Part of a small language model's weights: untied embeddings.
Each number is 500 + 25 x the weight over the matrix's rms, rounded and kept within 0 to 999. Layers, rows and columns count from 0. Numbers have three digits each.

# up: layer 4 MLP up, 1024x256, rms 0.148, rows 437-536, columns 128-191
# down: layer 4 MLP down (transposed), 1024x256, rms 0.087, rows 437-536, columns 128-191
up437:508518531514496487498509493514523472517519532510449529507505531510506529485557487507504500504503487479553507488532529490498472568524489475521457497489495499492461510523525482498541510483464516
down437:493574464457498565459511545544495541488504520510448517523555511441522512478514460533493495487512529500459468505491517489502493491508445527517495495518520514516465511557489497539525518537498515
up438:522508466518557501491520494487441484482524507498509515513472524520489476481541529527538478453470513523494512488507567489503476505518509450530480497456466494432495510476502552471537462517497508
down438:473508491470506458467473534536492502518509489477459528479566455490498503505486478513500518502463453531531541494520463510477488458520502494515502493515520463477495484493519502489467457494530516
up439:545463534520476471500529482508449535480513535501549499508508491519501477507459467466506508515529488486510491509500481483490510460502528494483542484445486495479504523490485488473498517483453495
down439:508514501480445536511476516499461493565521473466498519462529447478467500481553497557504472474488511522481504482470476484480524501508517495506539528551515520530464475441505496513503494506510483
up440:510521489493503499483515487499506524506487512506518482506479504507501537507500520502476500511510494492488511484510498495514506501484496494474480498478504509497510475500489489499485521501510493
down440:501501498498499504501500500497496503503504504500500500498503500501502499502494496496500500498499500502499497500500499500502498501505500496499499499500496495497502499500505501502500501498503498
up441:484545462496460499479509521487499435456481507505531492481472512484496482519497506465525505505507537535494503466535510481498514550497492503545479497468442465465519514526531467481496532476533522
down441:490495489520489444468482458448529507496466520479473440474458547471491508480494485494554500469513534462498508497482471541456550527528509512497507536493532509546507513522484502504522485490511502
up442:509507504491505500485478470495502493501495494502516521520530482518507521528497495484496499498501486490495511535478527500482522534512526478490521521506459522512493499471514514513487501505512475
down442:499497502502502499501499500500499504501501500499503499494501501501502498501500502503501497502501501500499501501498502499499497499498500497500500502499501498498504505499502505503503503500499500
up443:533539498485511497488549477508489517496486494503497518487493493506491486509497488493496517507482515467490497496471484491545472486429497511508499511484464513512522522523513481489473487479492496
down443:457516476445500542509426534464492515549495474464489503486535518517498474518523469515485497473505495476526484468469512454452479500516524552565491536492522491519441492497523529502460531442472483
up444:503490481477520499509471500488524471477490487469521511491463516517491497485525527508489495487473483495518512514465516512557524461466509491509479527493455487540504500508504494499480495459503495
down444:501505519560536477526481494534498504496518514492499497527501504526504487499490464473527513471517486510497486517529501489503479487549475485528529486500487498460501535493523550539513517476532494
up445:510427497491520529442545447524522463475417559545510553434525498482526572501532478461496514537474527458478488494477548514536464477494476437474508516517582492437491525508460531469509488524525475
down445:498505503498498496507496503501508503502501505492499500508502501507490497497500503498497502495510500497498505494501501501502503490502502495501507507497500501498496501497495504496498498501502500
up446:478546516507464433533495556448498528502495460472509510525510488477524490458566476532511489515519515473516562490476530484534491472476505525518477508515467485502511521527520517461535456518533490
down446:483524485492494464491478517565510531536493509477445492493535499486497496492462483482464441493515519483518486483452489538500486476489506472469513493512531471506466493497494481515531501525470527
up447:506519500479497521505454516482505517508498523513480476472509539480534514472542508488442501493482510518520532510544514497483485482512525524504504493467475517497478505503481503507494513499518521
down447:504484516501482577484481476587478496514478410438520511494525514484497483524499549513505484496504546510540556467505456461494512437539535540514493466488542475458436522475543505495499497497549521
up448:575528543495475510473536486512545517521480487496499513514520519490500484501528531542513486601495481483537483551472555488503580533500545496529510469486494571511517538507511473505491511514535447
down448:501500503493497497495499503502501506498500502505498498500503501497501492505501499502501499501501491498498496501498497504497502501500504499493500503496503498497505493504507502499497497499499498
up449:497480492490490493484551498461499481534503524508470444457502527532488477536511493458506526481513497500539486491484533513500486501496476519488540514495452510480504490548524497487507533476463549
down449:508525468486544481542466482536494485555517454481495421523546523490497454518543518507527526474506492445516504507513502501432472501520508488436522490466540514482499496483473442501512518488514529
up450:489488482481508495482495510487481493501505500496534530519489497504511482531470523491512493506506491482507476456474526542512496478515485491488488484528504506494472503505530520486541520528485499
down450:541482501476514440470479469579487496490483557498528502493514493463486489499493528456454482539511550490466508475466488510464557476510539546562501493497552480455524463545514542488517522477500484
up451:505523507488505488480495491508488526502479515513516491491504505512517541527520517488510486503493481494486503503486513490505511505489503493480491495495506540489508501520484487496483497501506479
down451:497493501503498498502506509497497507494497495498495502498507498507498499493503498503507501502506505499506505505497496499501498499495504498505500504501508498505500505497503501493503498496509501
up452:456483512483506463521503463493521522468485516489496517510490513484540532473480489533497482520488496495514476510520487467532502532514497514435523516495441544482554515541486472529517518483492526
down452:490516508551488493494522479502568529494535487469452500484497506524507464501488464516458501495474507526558500567550502516535506459515487486478483501457485486482500490510460484478485476528478523
up453:498506489532477500490472525496487520486488500484538516506513509523496489496513551504525492490512508503494469534507490509546486523499507498501510514502485503469499506521494535488509520467488477
down453:478477544470480521494486531557499526550473506490473537524519487513490520491515490498503510500537466582526504486473413487462496547546410526503526450487532467505524517461468542543500499523534464
up454:460484505493454521508518497523462520528502491505499498482490498520485482511516503483463486511504484508476490530499525507514513499503511530504498491524496505520529474508501489479529503483516499
down454:483504463475500536495436554593517483521494544536437496501506470511513482469486495542493482511483502493488517466482445495474492480511476499475489522521490458472474531515442511533507504466538474
up455:521553498527476516504511505466522486515468492532522504482509532477504500513516506493472500518555490520514492531494469492534504462500540485502508514486446467496531484514517498491459480531495479
down455:494523450486452495509528513477511504523506563494490515471555524526508494489470461500504495455488483536516516506497537474470477527510506522514480502520493525487449539558509499473523478492535465
up456:552504516559485480456481449438483484490510499499487524497453484520504556475485486507503505501530500437516484533488503498562519501458493515484493482492479497503503502537559444444490521491525504
down456:500505500502499500501499504509499498506499502498497506500497501501501501499502500499498497500499501496505499504499499500497502495497507501500500497495506498498502503504498503500503501499501508
up457:492502514442488534482548479527483521485544511522506510510517519509505504520495504507490497513514455506484480502504467532526498493489488519487483556501494477448505469460527452468476531539488515
down457:545492502446507467461474486540482536520523474548504512520486501529509494516456542525496542462554498481482511479524519490449475479531536460517465495577506522464524500479538454531510521501517498
up458:463509515496540482477481436487486523469516506541499530499539544502492476516525493479499522485514502448498469506500488470489529513489524528532500508476502435522519506501520488513455483505477479
down458:474472533531507516497521482530454543513492501489514514463522527490500470509485476503468476504488537517528482472510456455474514487465539482533494540473478497514465500474520528508480527525490482
up459:494495509519463475467526490488517474514527501504532520457496501503529492510494512495493514492524496479496488514460468472491490473540510492518518519484480543511482449488492481529495500485475515
down459:483545544498505464493491494596490493518442451500461496513478457520507487488475524494487471476538517525502486496505431494510532489499423511544506488443542477544531467511528469456493515520488558
up460:537489489525550515467504478511447503474515495520523561493515498500511505508496482507499506492502513515491472549509528487507509480507498524476531498516499501523502499527496478531512504465520516
down460:424473505475540538466440491546499527494487500497544549501509487477506502509454460514450464541447459533522510504532425509398542502523494504479475502532463448506505481475497527416466493498544507
up461:510500473548519461525518444506433475544466519461496460555505477507493475479494470478513451485463505507495520545495487503527484505456494498505479533517470504509516491465537455585486488433518477
down461:499501507493497500501493501502493493495506498517489501503499500508497499491504500492504500496496493506504493500499502497501506512499506497494496498507503499502510506495496496504503503505501505
up462:497517514470461495481530525488473475486474528520492484504484524549482467527510511460476507522517516485495503481515525475524420532479525489450489503557479484467470532500522476496517500541470503
down462:545503456536470523485481447542554562522533471457517430501493482473514468536458451519543520487488456506501496465525487469492507509509474522532468484485557432550515501428459530421531555550509470
up463:514532516498474505517508427511541436526532499481484510525507503490501506527551469468467493550504501527492499462526518488483492526493512535544484469507515513511521489500511482528546451519525441
down463:454475509478511509515507529559507463495521461505454494505505515523550442488472500470491503481541509516525426479456534510479502547492485520505477528487506472506522507517495520498494514487512506
up464:518482488489539485477502487499523534542526502489519570491482497482520528492461486500480482475510456511494536501474521494476536491503518481464518534479508512501519488461537482496496496506469529
down464:472485475525480511505474412480509526528460485482484508519526493494493466466529539489515540445480489488506502477513409530481515464482502485501464558548457493475531499446602499509539545535514480
up465:517501543469493550488501480435539485492508477455515545474489476506477530499481522574517515513487514525470509579528511553535506530473498494473466518552510550534495489496553439494458478514533476
down465:502502505503501502498498494501503498506500492498494491503501499497496499498498501507504502498505497502502498499507496503501498505502495501501501497497500498502501495497499500500498504501498500
up466:498505495477534507500540466476558465520485447513479505475502502502509528511504563540530462550467516530508536493534531484492551459473541511475527506460500492465533467527520469543471550546501510
down466:508509496485494479495560456520522538499483532526452473479496457510504490511494493478489511505517472520510511510526481453486541474518530487498486504530476548471478500510465509486508493472504494
up467:502494626480473534456484538496514484539469421526512473520493554450571582526417479457520441549481485440514438485456553483552485529488488497507470545481445529511504468457514525514437520478512481
down467:494504500486490504520508513535479518517505505489517496494511491517517480498487506498501483503491494508510499500500484499486508493505507496495508508495503495474494504484512504494504506498488494
up468:512470482522503471499525505504477489491535492488499481511462557505489493530506486505490485476469520494485464450502496498497486514478492517496501522515483518515539466497486508495502504504511506
down468:467461540483521512470486512510505481524430490546480516521516508493475459508500509489509501494503522518483494466490466547447474476521479470480470556540479503534401541513479566524509496467500524
up469:509503496434502500479514437525513511487509515562523491479495499529463506492514511546497488518497468459468519518477524519498507477501470475494578443482534508488528510498540479503483506516479485
down469:499526520536508548472448492521462530516531481489464463502484457494513514472483548483497500479528501498495516522480538507517504470510482471505465497546506515491467499460479515512481534533487484
up470:534514530501503484503537448513477491453480493500470492514478460519496541531563498509503536517501512512500454526498468537501473454496482523495511478499507519503529497477514502465486527422500488
down470:519477464488491538509547489537486462555485520466490497493518493479503526508482505527532498485503530559488463512512518519419486505479504468504496507546444479514488452456451440508474534491485510
up471:480517511506475471539531505466532516479491485473495481474511531467467460523522534489508522510519466490455526480460527504495526512495500490504486533491458531506509525510518557508527513486478510
down471:513553509457487460481508534525517507465533532523550501502516490486507478499468505500493500525512486496470548478510449444498575506481504499481509502511568508504505518513491530456448484509518472
up472:487518472485516492504509516505523527509524480503530509540460505528561436552529557461548500477504505486534493487489462514533505545511470499477502469480495517512528509492524468499458541502572528
down472:482526513511529480516497517480511528533462555527503494503481549543480432494472498458564503476526535547544501489480389518517535506514480508484510478470491449507518507518503417455523571497501505
up473:506496513455542454500519529486519470528481500489497472509521457462507526512480484486509479539472528419519497510456489459478523550514482486486500536498466528504498515475492544473490503525517421
down473:498498502503503499502495501501496501501504506495498500499498503497501501499501502501500502501502501503501501499503503504501503497498504497500502499497505506501497503502507500502503502499501500
up474:520533473517490501532500467528496534536429557539520486502492461487479544497523502441492549510503488515537526536526519485482479463510527471472509486513480475485539462510511518518460479523497476
down474:456455537464528490512514467539522501494511490481510519469514566455550499580519475522483519530492523563500466464521485552513492534516504561522504450540522564455448475514520493487506527528520566
up475:506518515510502476495506476485503461541537491525478504480524522507488515504484515522489493509481463522529527481523514498487512506471484508475497517470497498512483535541473514477479468501498538
down475:502501569505508443490494502583465524469514505540455513474457484510474515489494500486477473531519466486474445494527471498493519575520499488499451505479564472535387492473476531530488490507512504
up476:461506517517481481483511534510505487464444522525486501487496490473530545510501464498506500529491492485480496507526455479527481481490464518506530526515510497502537524512490488515550493455492459
down476:509491495489469508550507516578479517501490507513501486519500545534472492542475488498497532514510490451493538477500466520510449473512521460508453482493462452530464481523524521481488488482554480
up477:532490555511469508522481510529498511523523498479482506535542524516482530542538514468508491469508474474510494466528506494529498502486512467531492475491550502507535503518484510482442459468519480
down477:493525523496484499513506491480521451476499481483533450545469512508512561474507521499465516530502534483498485488492496502535505478509522470454467528512504542454494521520487483476498480502470480
up478:482527516496471516505470523486447514516534526497488465525470517481445503519531540491483527483496505480553486528510472501480504490493486485489530518520458546531557506545492530544474486496495491
down478:513497473470498460514508508535514477476472517503468551554450493470470496498499523486490493511530493559537480537504517460487524524445519497491481515469463503533479490468521514467550527481521512
up479:482486502469505514516470463496551517512493491476488462467506502493512508487471511484492501501476498500509524462529518503461507477491512479497524474494527506455465506525511465478455543408517522
down479:517514482459500559484494496496509425450509526543499492536462476506434489581503519473531506483532477561484513499474462509480481465506510545483540478482493500539531503509501489501539478510485545
up480:495507507488477469492509531487503544508518499459481527477514466480501491455498529508493542480514470521516481507497482487543466499515500487466515495485566528494532502514493491531564469471537510
down480:471510482515519465529499473510500471554483499538487508506551507500487492441480491482528508518450429549505471494509543542501474472486529529476460505464460505519501496489507506512464444520499490
up481:526486516530521538486519509455498523478514516497499521508529477489499492463528514513489532497537504483529520508492514509531493492543504522520517503526462517515509508538500496497524541511517482
down481:451495521488500493464496548596495484538479524476529523541514551514506534505429547470548452478491499473545526474464529440463535428470541522545481530576582509498497560482478539509539507561515441
up482:525480480455499485485495513468503459498500507486531541485545504498486543510466516483481542474510503485504533505485504496474495488516535493518482512486492570500491468489496456493437512476476503
down482:558521522515507492531514524547487487519486439515471496516494528501486513482492515492468471457514507573492531468538482477509505545487517538534522488497528494493483459529495520507485478447446535
up483:503486504461516463518531443485500498484530504514512511470502508508474477493460450489539515495495526479564522514483467449493470519479496510510459503480494552511526515495493496495476531484544485
down483:499490500509491504528490480487547511545581572469517494511498489521517504475497485524542510505561480489568505518528451502503505507565510510473486478499485478545470482433500513546450491532516499
up484:457459510459512501464473506504489452497514469507527520519463476450530550525541564507491485447508573500479526547435494489495521500515476497560504509512504456454491580474464553517455457542529452
down484:501502503505500498501503499502504502506497498501503501499501498500499500496503498500498500500502495498498501499501495498500502499498503498501498504496499498501498497503502499499504498500497506
up485:547516528526479477446521523489446501521492465473526494498453504515553533505508479454493473513526496452500517510497474506506502514505486527539525483489453482465511562492507456494471522521491511
down485:490491493487521494533484497487468505531511480452512480486449476472493445493510491478466513477519506518530479514508472487470546498513490515505509465533529500500454500474526507514496492503477533
up486:512533505492507512515526456513487518527502491409541466509465503481516500503513517519526541523515518511473472486505525547470529510513501464461555552519466465515529503555511475455502525516504471
down486:514500518522487468513477470490562506525509511429492489513501485523552492508522487546511474534487491468507518499486497500516532466514459451501428520462563523535489501525503494511511456472491502
up487:499479500503470472482551520482512527486542468482470480489509481489501548507504524514481504531477504507511507490502520473518502509518518472475528508480496501491517473521504499473490500507469517
down487:489473489505505475479527509504513523481491460460478488461519507523498521486469500522517482487495492534508471456492503506493532497479481476493479456529507501533459501456502505518498456490487470
up488:515502507536503511453493490474533488477509449511516493479427486486495502479479475545491504502537466537492506472488472482519478449479492493488519519497464529517510482486446491506458506464505524
down488:541468510523515502509538495472460507470549470529516554546519490489521500492506545444517504484515499514542457520523492494485505486520500515457497529512486500460528487508541484524526514503467512
up489:554490460489471505478478473518522494512493519519475476458456511535482488526500486498486519475531546532501506550496510491485530499512504480525516498461477480491499526508487492488497491527501511
down489:526499510490496543513507513600490476483512481472480519501481499525502511505484505495480523493473456521478473455462488489510497486491499481478470524510537469459501521516469571489494530482460524
up490:465477488529487472455523484537500538441530459517510494486457537530480483494488454484511491527534498492546500499495481498493463528502497533499499517504506466501514515531523470495485545484508487
down490:488535482467514503494511487545415513530454561551473513497535513525509440495491509515482484447538488535439481497466532532496498494537509503494501471534491446462480500461536482503549473496496528
up491:514488475522473538485473489481497493481495515497481526504505492492497495505494502506493487480522514462504517506492486468513489503533509475468512559483492506508522502492506495504509509519458500
down491:478498522503460453472492494596510526465522540537486465469515511522518479459492510527485487499497547518505487463509454498484495453519488505521494440487540563528477444548450572503461460494565518
up492:498487541508499500486517507495469496507511514496497532507510499487516491541482500491521440493490474496474528540485507505496490499431531511490498500556514530511445490505488491511505477479497493
down492:495522473491482483476456533521424522530500517477466472488481507498489508460489522504519476500464511519478534511481450522489486493544492516527503509509493463534492468517492499495524481497494519
up493:467444462482485531472502500515466516487448476461463481505533499506498493533474491470496487493452477514509495470487525530490467538464524482508496470454520521478513509472496506506496494515544542
down493:468525471449467533460461477521429482551525456494481476472536547478491451480525563448581501456477465551504504491527460472500500510546503535535491560536520480447517581491523487498476514534514507
up494:524483518480509499544499486506481492528514524496479525485485503521511500482493550386560499510436475502490498552515495429504527449519542497471466493477496493471536513477483487478488499481508505
down494:488478515487536504525545495557524502514469509486492489515507494468495441498495535495464475495523550499527467475482462519544488492507458502518479467522467526537484558462504471540541542446452472
up495:507512476522482517546488494507500507499515515474526507501486512489504510510523502499495500504503499476496500534474518532489511515488506505516513494516500512505530507513526515516485506485480509
down495:502502499502501498500502500500505505497499501496498498501509494503498498500502494501502501499503495499498501501507502499502507495498505502507504499503501488501494496502501505491499501500497500
up496:518468550519454520490514510535518544487518458531551509476566509471503519488490491540493513486496513510489512532503493473538494513472498529466468490506489549518479513528502467537501480493546466
down496:488461503532533487482526518497501469556481457484483479471482528489501498486499463507498534462484484497471455490524516496461505552568511496467505466474525512503473495484507510497494528548515499
up497:524474506506465515451500504471480440500539437479510539476531505488546483525496497495550482519479553496460546494511507486498504501510508507506496492469458524475529492457486471502513516492534520
down497:477540510489477489548519492462479537506512466463449512497504492563524508506484506534495492473461519521542481529530515502515529501495466491485524456525518496510534499482543495522516488466517492
up498:536487538500495501511483475511464508497481523542497508515554483521486473512523517539519491549518484475476485538466503491478456492540513506531503541520483512479539521529515448505480518506548477
down498:502502496504501497501502499501509502498505503499498501507493506498500500501497500494498500497499503504499503500502505503496497498500501502500501501504501499500502499496493498506503506501497494
up499:535504528498482524465492492503501504493515503491519506522496505500487483513503501491488463492497491468497524501492518509517478516502487504499466494514508511516516501511474519503482509528486530
down499:502493502501499503503504501498497499498500500497495497496501494500498497499496493501497501504500495497503496498505497503499499502505503498503502504500503500499497503501499501498503499501501500
up500:493469490503530505470514496514480493479460446508472505463534485516518521520460535511543481530499498536506474525494496509503440538496532477509496551568528501466476512478560493502479491474471481
down500:499514488478497494469506510533515494505511482508481482483556495515498523507464529499510494528473482534512485510508469497506532448508489483569478534531503496512453497499511519505497475495481476
up501:485551535545493459456519498485525496495517468519536582539499455447513544516540555469594402516442536459504500525457508499444462518569482484495482457492497595426502559501445463504526493544515472
down501:494498497504503502506500501496493500502503499502498504499496506503503508497499501501502497497493504499501504501499496500494505499501496501500499504503506502496496510500509504503502497497500504
up502:491481475489488505533490513492474508484521517515505464491544455483517493540498478486490492514508509494486488494532499494516510503529503499517497499483482507492466503515537502504510517507484491
down502:482462519476475433496503491561482536581535503538448495467476495534490499451492477531528457472520483536536506484526459485514457505501477558479518468464528466508453525502538474527524508493454486
up503:514498500493481470491521477478522478515494524531514498485520485467486526537489515465492491544466509521492490483497495489501512522506506518513459496473514475446511474515496551482509556514493489
down503:524556526495505487503487517508530483514426530495517528478508493481496487473489485475501500504483536482463462493452533518466491513512498522526498497513504462519492490512471474497522540521538504
up504:556519510505481491532500497489483497466446492530546494552511490490501565534510493461516474497448442475515442552459546464513506483545473549481464487534488525471501480471531521529482527522519479
down504:502498502501500501499500499501499501501500499500503501500498500501498502499502502501502499501500499504500497500500500499499501500501502498498500500501500500500495498500500498500499500496500497
up505:466519517473476487488506510477489479473490502496464540491516481531468527498419523460478531523501468477498529466507507523532471476506497496529532490511492532503516527479505540544487540493509530
down505:534495497488533473478485514517487565521464468467464536489563485498509482486464500516515486485540496515479447500468443480520573455417543565558484475484519421542548495517552541510539475525486565
up506:471494494518485466525510545442506530506512491520527504517533503508504508518539498485513545508501522494513492501492497494503512507527488470494482523510520550481471433500484520485506495462492503
down506:464495526506558468520505446608456522515523463466452412519535502498503511534507439519520523445509535469504478526458446521536496467510458462554529498472561489492526489508496528496532486435479530
up507:504538543500489491474504483506494456503498502513492483492475487458476517505494531501470507500477515499542493491520498485500507436521516506446502487503474547500495554494471526508473567494462511
down507:491485466499497504563500534494480479524520548516461479468465552516530504456493457523525527513495481497500475495551451515477513456505535445483555517445520468500475489501470473503490533502506456
up508:512512488536492563536505494473517490504501506506485532488476510495482530484516472512512494498493487474489524560524532474487491507510509503513497587481516529520465492519515468469486503492480523
down508:490551484474526486450527514527462522478489499470436486477465549467496499506471478520501474496483505494482514472563452461459471500527484502496517499494511501522484456532489532494502482475523484
up509:470528494504485496501513524472509492499554460496498507513491522542509516536500505517516534480497516477477505500569501495546543495521489518503477513513522535467497499515474523534506484453482504
down509:516516520497508430494506499569489528475568462517470468443493520462526526485491455508505454487505462533489473463522510498460530525429458481529490518536537495516511524497494491504443497454520452
up510:474471499486506444515501490468528513496531481517594512453485480506493470482513469513508516463466532485436479478499524484483532456472510489504472515516480490471550470522474496534487481530499516
down510:566553476484519471494508489525495497494501567536495530520524521493516527506520516480516480466479496545538540490444482514465508503451519472497475526497529472504502488542511507466483505468492521
up511:547548481414507472451512446509529526472520514553512506493474479487541486498507526454472561526468474429464539522481517501470483504510497578472516477440456519475492476463543462456497510498516476
down511:503496504498503501501501502506504493500492495496502490501500501494495504500503503509498492495507497489507493505498503498495493503499496501494501495501497498509503497501502505504500496511500503
up512:531504471498484502476494481480509449490466502519527556491530529457525513493507503512509534516458522471491472529493481494542515499490473467492516499516515497511513512481473517496495495512500516
down512:500498500505503495504508499507500501500499497495505499505500499503505502496500496507497499498499498497495507502504506496502497495510499503501499503497503503503495503500499499502503500497497501
up513:542529514499497497454530536527515493455529497477511484532504510473484496512469463526522476509555545435487526460471520470502463487502486526492469511530470497493552477479504421515483478473462514
down513:466502507460554460504481489497487490531500494450556507541486486501478510491474511461536488503492489537529488502499473495513488503538532490494493521469495488507502526451501489483538570500474482
up514:537532516494511516518524484503498472506486459513540512481508478506504494497482493456504457511505501503473498514497519516527496487492489514466488528479499510538539501478514501484505504486535503
down514:502501503493496500503500500495498502503498498497500500501500503502499501497504500496508501500494495504500501499496496502502499501504503501504499498505501504498497498497496494501497502495502501
up515:505518517465567479485473494497469516513526508551520469477514528523514500495497526520494521507516530498505500505497518516498488448504469491506511524513515532470485486523516522497506522505510544
down515:509481495491501484487496473560505514469523510516488508459534463514491499495497517468496532518546499498538479456531442535478495466478483492516530521485511471502525494518473475465472550533510483
up516:521522474504490494482485531488560511534482513510515507499537485466463493522472506471486528496501467484523513508502472478513475526498511511477510501469463479484475512517468496541496491472535494
down516:480503471470543466502500487565532537517517523520444468518491495482492500532499497481493475538500507515467511540491484506476528524485486521504478537536490520495450490453518500418503474457489511
up517:479523500473517525451482491496540488488530501491488525525546545488494511468514512507515438521573493490493520497481469509526529509495522514503496508472454477489513512528523478498496549470529530
down517:488484494527434473513510498500473541525508487489505521477489465533489483508484495527493491487507503466522500523480537494524510484499494524508461533484558514485462463522513503442482473501497533
up518:484477465496487488519495502475521500505498533495535524485466486496509535530503517493491495506533492497490474496511446516519530516525487514501499474501516519501503540523537504497479460511490510
down518:556520505518515509561539524565528499578512510462528486510440493467497472485493487496476520439516537501471533497557498534500499526520513487452433442562488489483516496514501516563544514546491556
up519:512493487510492481506544520515516510504468504492534466504492492501538537518466537526508483466493470497495508496509508489528500512485506501485501504485513521507526503489501480495478510519499477
down519:496502497505499498499502499501496504504496503503502509504497496496503504491501499505502503501496500503498501496504493502501498497502502498494500502501498499496496503505498497504502502497498499
up520:514475514495479498517512495523519516480491506494524511509498466491462467491521504524495478493488511531457497492492503519519508527508490499494483503494492463500495496494517504520489489505507509
down520:494553524491505475500479507569484489496439504466452471465505495463518501500521504462515453480532491492494507470516404493457524463507525506539511443428556507486480470416501524478469528511535456
up521:484493524528483491472469453487456532494461526497511486492568535499513515492538472491491509512500537498464478529498502511553506523540437554493545495490510455509512500499525494476473473481479467
down521:502530464497526522537448498540470487457476504463462512494471489549484504503482516491542489530490483489500468511484499499510509534486479502513508481525449453528515462475492513526539548502499487
up522:495503485487471512489501588468538521496536494495532521549477509473518502504501568492442481532500514485491513529499529475493549509483483487510480513560504529522483483464478449495515485517531475
down522:495501512503504491506494509499494498510507498511498507507508489509499500496503488498510493494506511501512505496510489502508496502500506504498496498498499503506494503492494502493501502498495491
up523:511495491472526459522499504510527508475482535500501483507474513506492495474528500493444504508504541493482501499491518492521516501491496535533493519512504489512544494469526496461465517490526528
down523:489461498509532514506452489469484515500470524465456509463507478521504481469518551475566477462503474532461488509500522479507514474488522524474494465504492477511490465465471523496510497453502441
up524:503518481471515496525494525479491465513497494514487487505485499492457487519490517491464518511482525495488529487520529513470536463514479532514520518483516514471486506498486531483465494536499445
down524:488530465552551508492530483512498507500544469454482531541509505486500468487464455481474538458486530526472525511481510499464508454570503496517424510522479539477430529495458465454513485541511492
up525:492494500494481547500496527504528497487485509487509510464505493527481473506527495510490517503475477454454487475490503508500490507495494514482474496512477508502468529461479487555515502487501496
down525:504502502498515499484456524545519527522541529533500544467449474529523495484493495555489459539513509468449482418486538521484517505511500485495451490513548476487472539487456508523561489488529507
up526:536523544511458521405526496530523461527460477514524487508558541474494543505475486471486475506543531518536534469487567524469498486525521527460529562499528540456492533459488454526487456459516532
down526:503503501501506492496506504500499495500504503504501498491497494501498503499498497500501499501496503500499500490503499497495494501500505499502499499502502494505495510503505502499501503493496501
up527:491510471499481494496497506499464494489521536524547504484477513501484450510491460511468493496438527510537544491476530502483497548482478455503514494468456515511507501491504499511511525488502458
down527:502453508523544518579466493575515469479496496472519524478505488463507483519483542520535468486458477473505474485498476498475536519503526504502526454485507486551487507491482532481513520539505499
up528:516524533498511513476495550468481462545513508498472527463524524502469476579527478467496473488522488518495481530487463483491487499465480510483494510441473478534489512508467469507504476535476460
down528:459447500503508553515460478522502524474517504528454493533513474472499524512509511531532494475503528490486512516478555537504492461515525464480482494514476445509451536489513498544519443494514498
up529:506501469455536514502500503491515437485510535466517447458504494535496486445492528528551499505506501466459497489487522528485469504462491475483529519512485509514512517503499475535506530438482528
down529:471475489543528490490523493490485510522490498488512533486522484472511477485513504483472483513494485534488508510511501533478509524476478555482474510523503462540471524479496473487481521516526439
up530:533499531499522503484515518492541516532486508515512519494492489490490489523508510513503511472520541466456517518488490530466560496481491437546535494488495470493554506439509469477522502513519526
down530:488503534482532495521538492510502498465504486552519484472522530531491508562453494488497486523513503541464510488511510525494532492518506482472491496490506471508486515526487480489468508511509494
up531:516525528477512506511525516468468535527466536512519504491489507510497535500514542516563495489495498475449509519511528545454524495477478444509477519490505449436524487476455506500496513483479529
down531:487524514533491471508458537541486494500528490484516504514503487452474498524536502458500453521510536477536494505526490511543485459529523520482541511500516534506482513525543473520523517516485479
up532:503501522481507521474496463506494492520496526499474508496512532531522491495520478509519506500471505441519492523525514511531509458505525503480491500485481469486516499545510523528517497500476492
down532:489465503510532544494466492524512524523475497469508498560480449501504538511445472503526478486490490537512520488516453484435543576494500542527511523458529470513476524474529521505547520500481517
up533:533528486543496469501473524510505528500513528491477508473533504511485518498519473499473515518509470487499510498492494507562450480475482504495490545500488519452495490501543492494521484484464451
down533:522492419504513451528494482622469515519422529506525473529527521481506497516488505531538506499527494527544496478497449542511497482528490484475478477537462456571492473473498535526467461485533496
up534:474506516501528510462502522508548512519486491505502511540501495495506494513520495507487514511502500507510481530487482540515438531480485484485497483493484518540490464536488521540465465521523468
down534:474472517542497534476472507546519525525500468499494484527472490538538517530510504464517479471511516499465439522509498513488472522501507489552485491520506524499492494551490541505527500503518496
up535:511468504514520530494520497520492484499518502507504489454507500497505485485494472486516467513465495499538512502519456507515467464497438513494520532511509475496509498509496478535544540515487515
down535:469516507505516497532480470566499459531470527531499508492487528465534482517492487502535523541528521536510523526481471493477541543514495534494466482522518460509430522497482461484506476520493475
up536:533531520496481498497526478524532499446496477496446519477522490494488535499542563482491473499483493552519532519489508508464471526491474462500490498548528518460537543464469536507489486546515529
down536:480550504487499460466510475509461469490527517520438443440472512499510499517478519491514490488515513496522491491492479515496514498536482493526484532435483471451506441509449473545519488499499511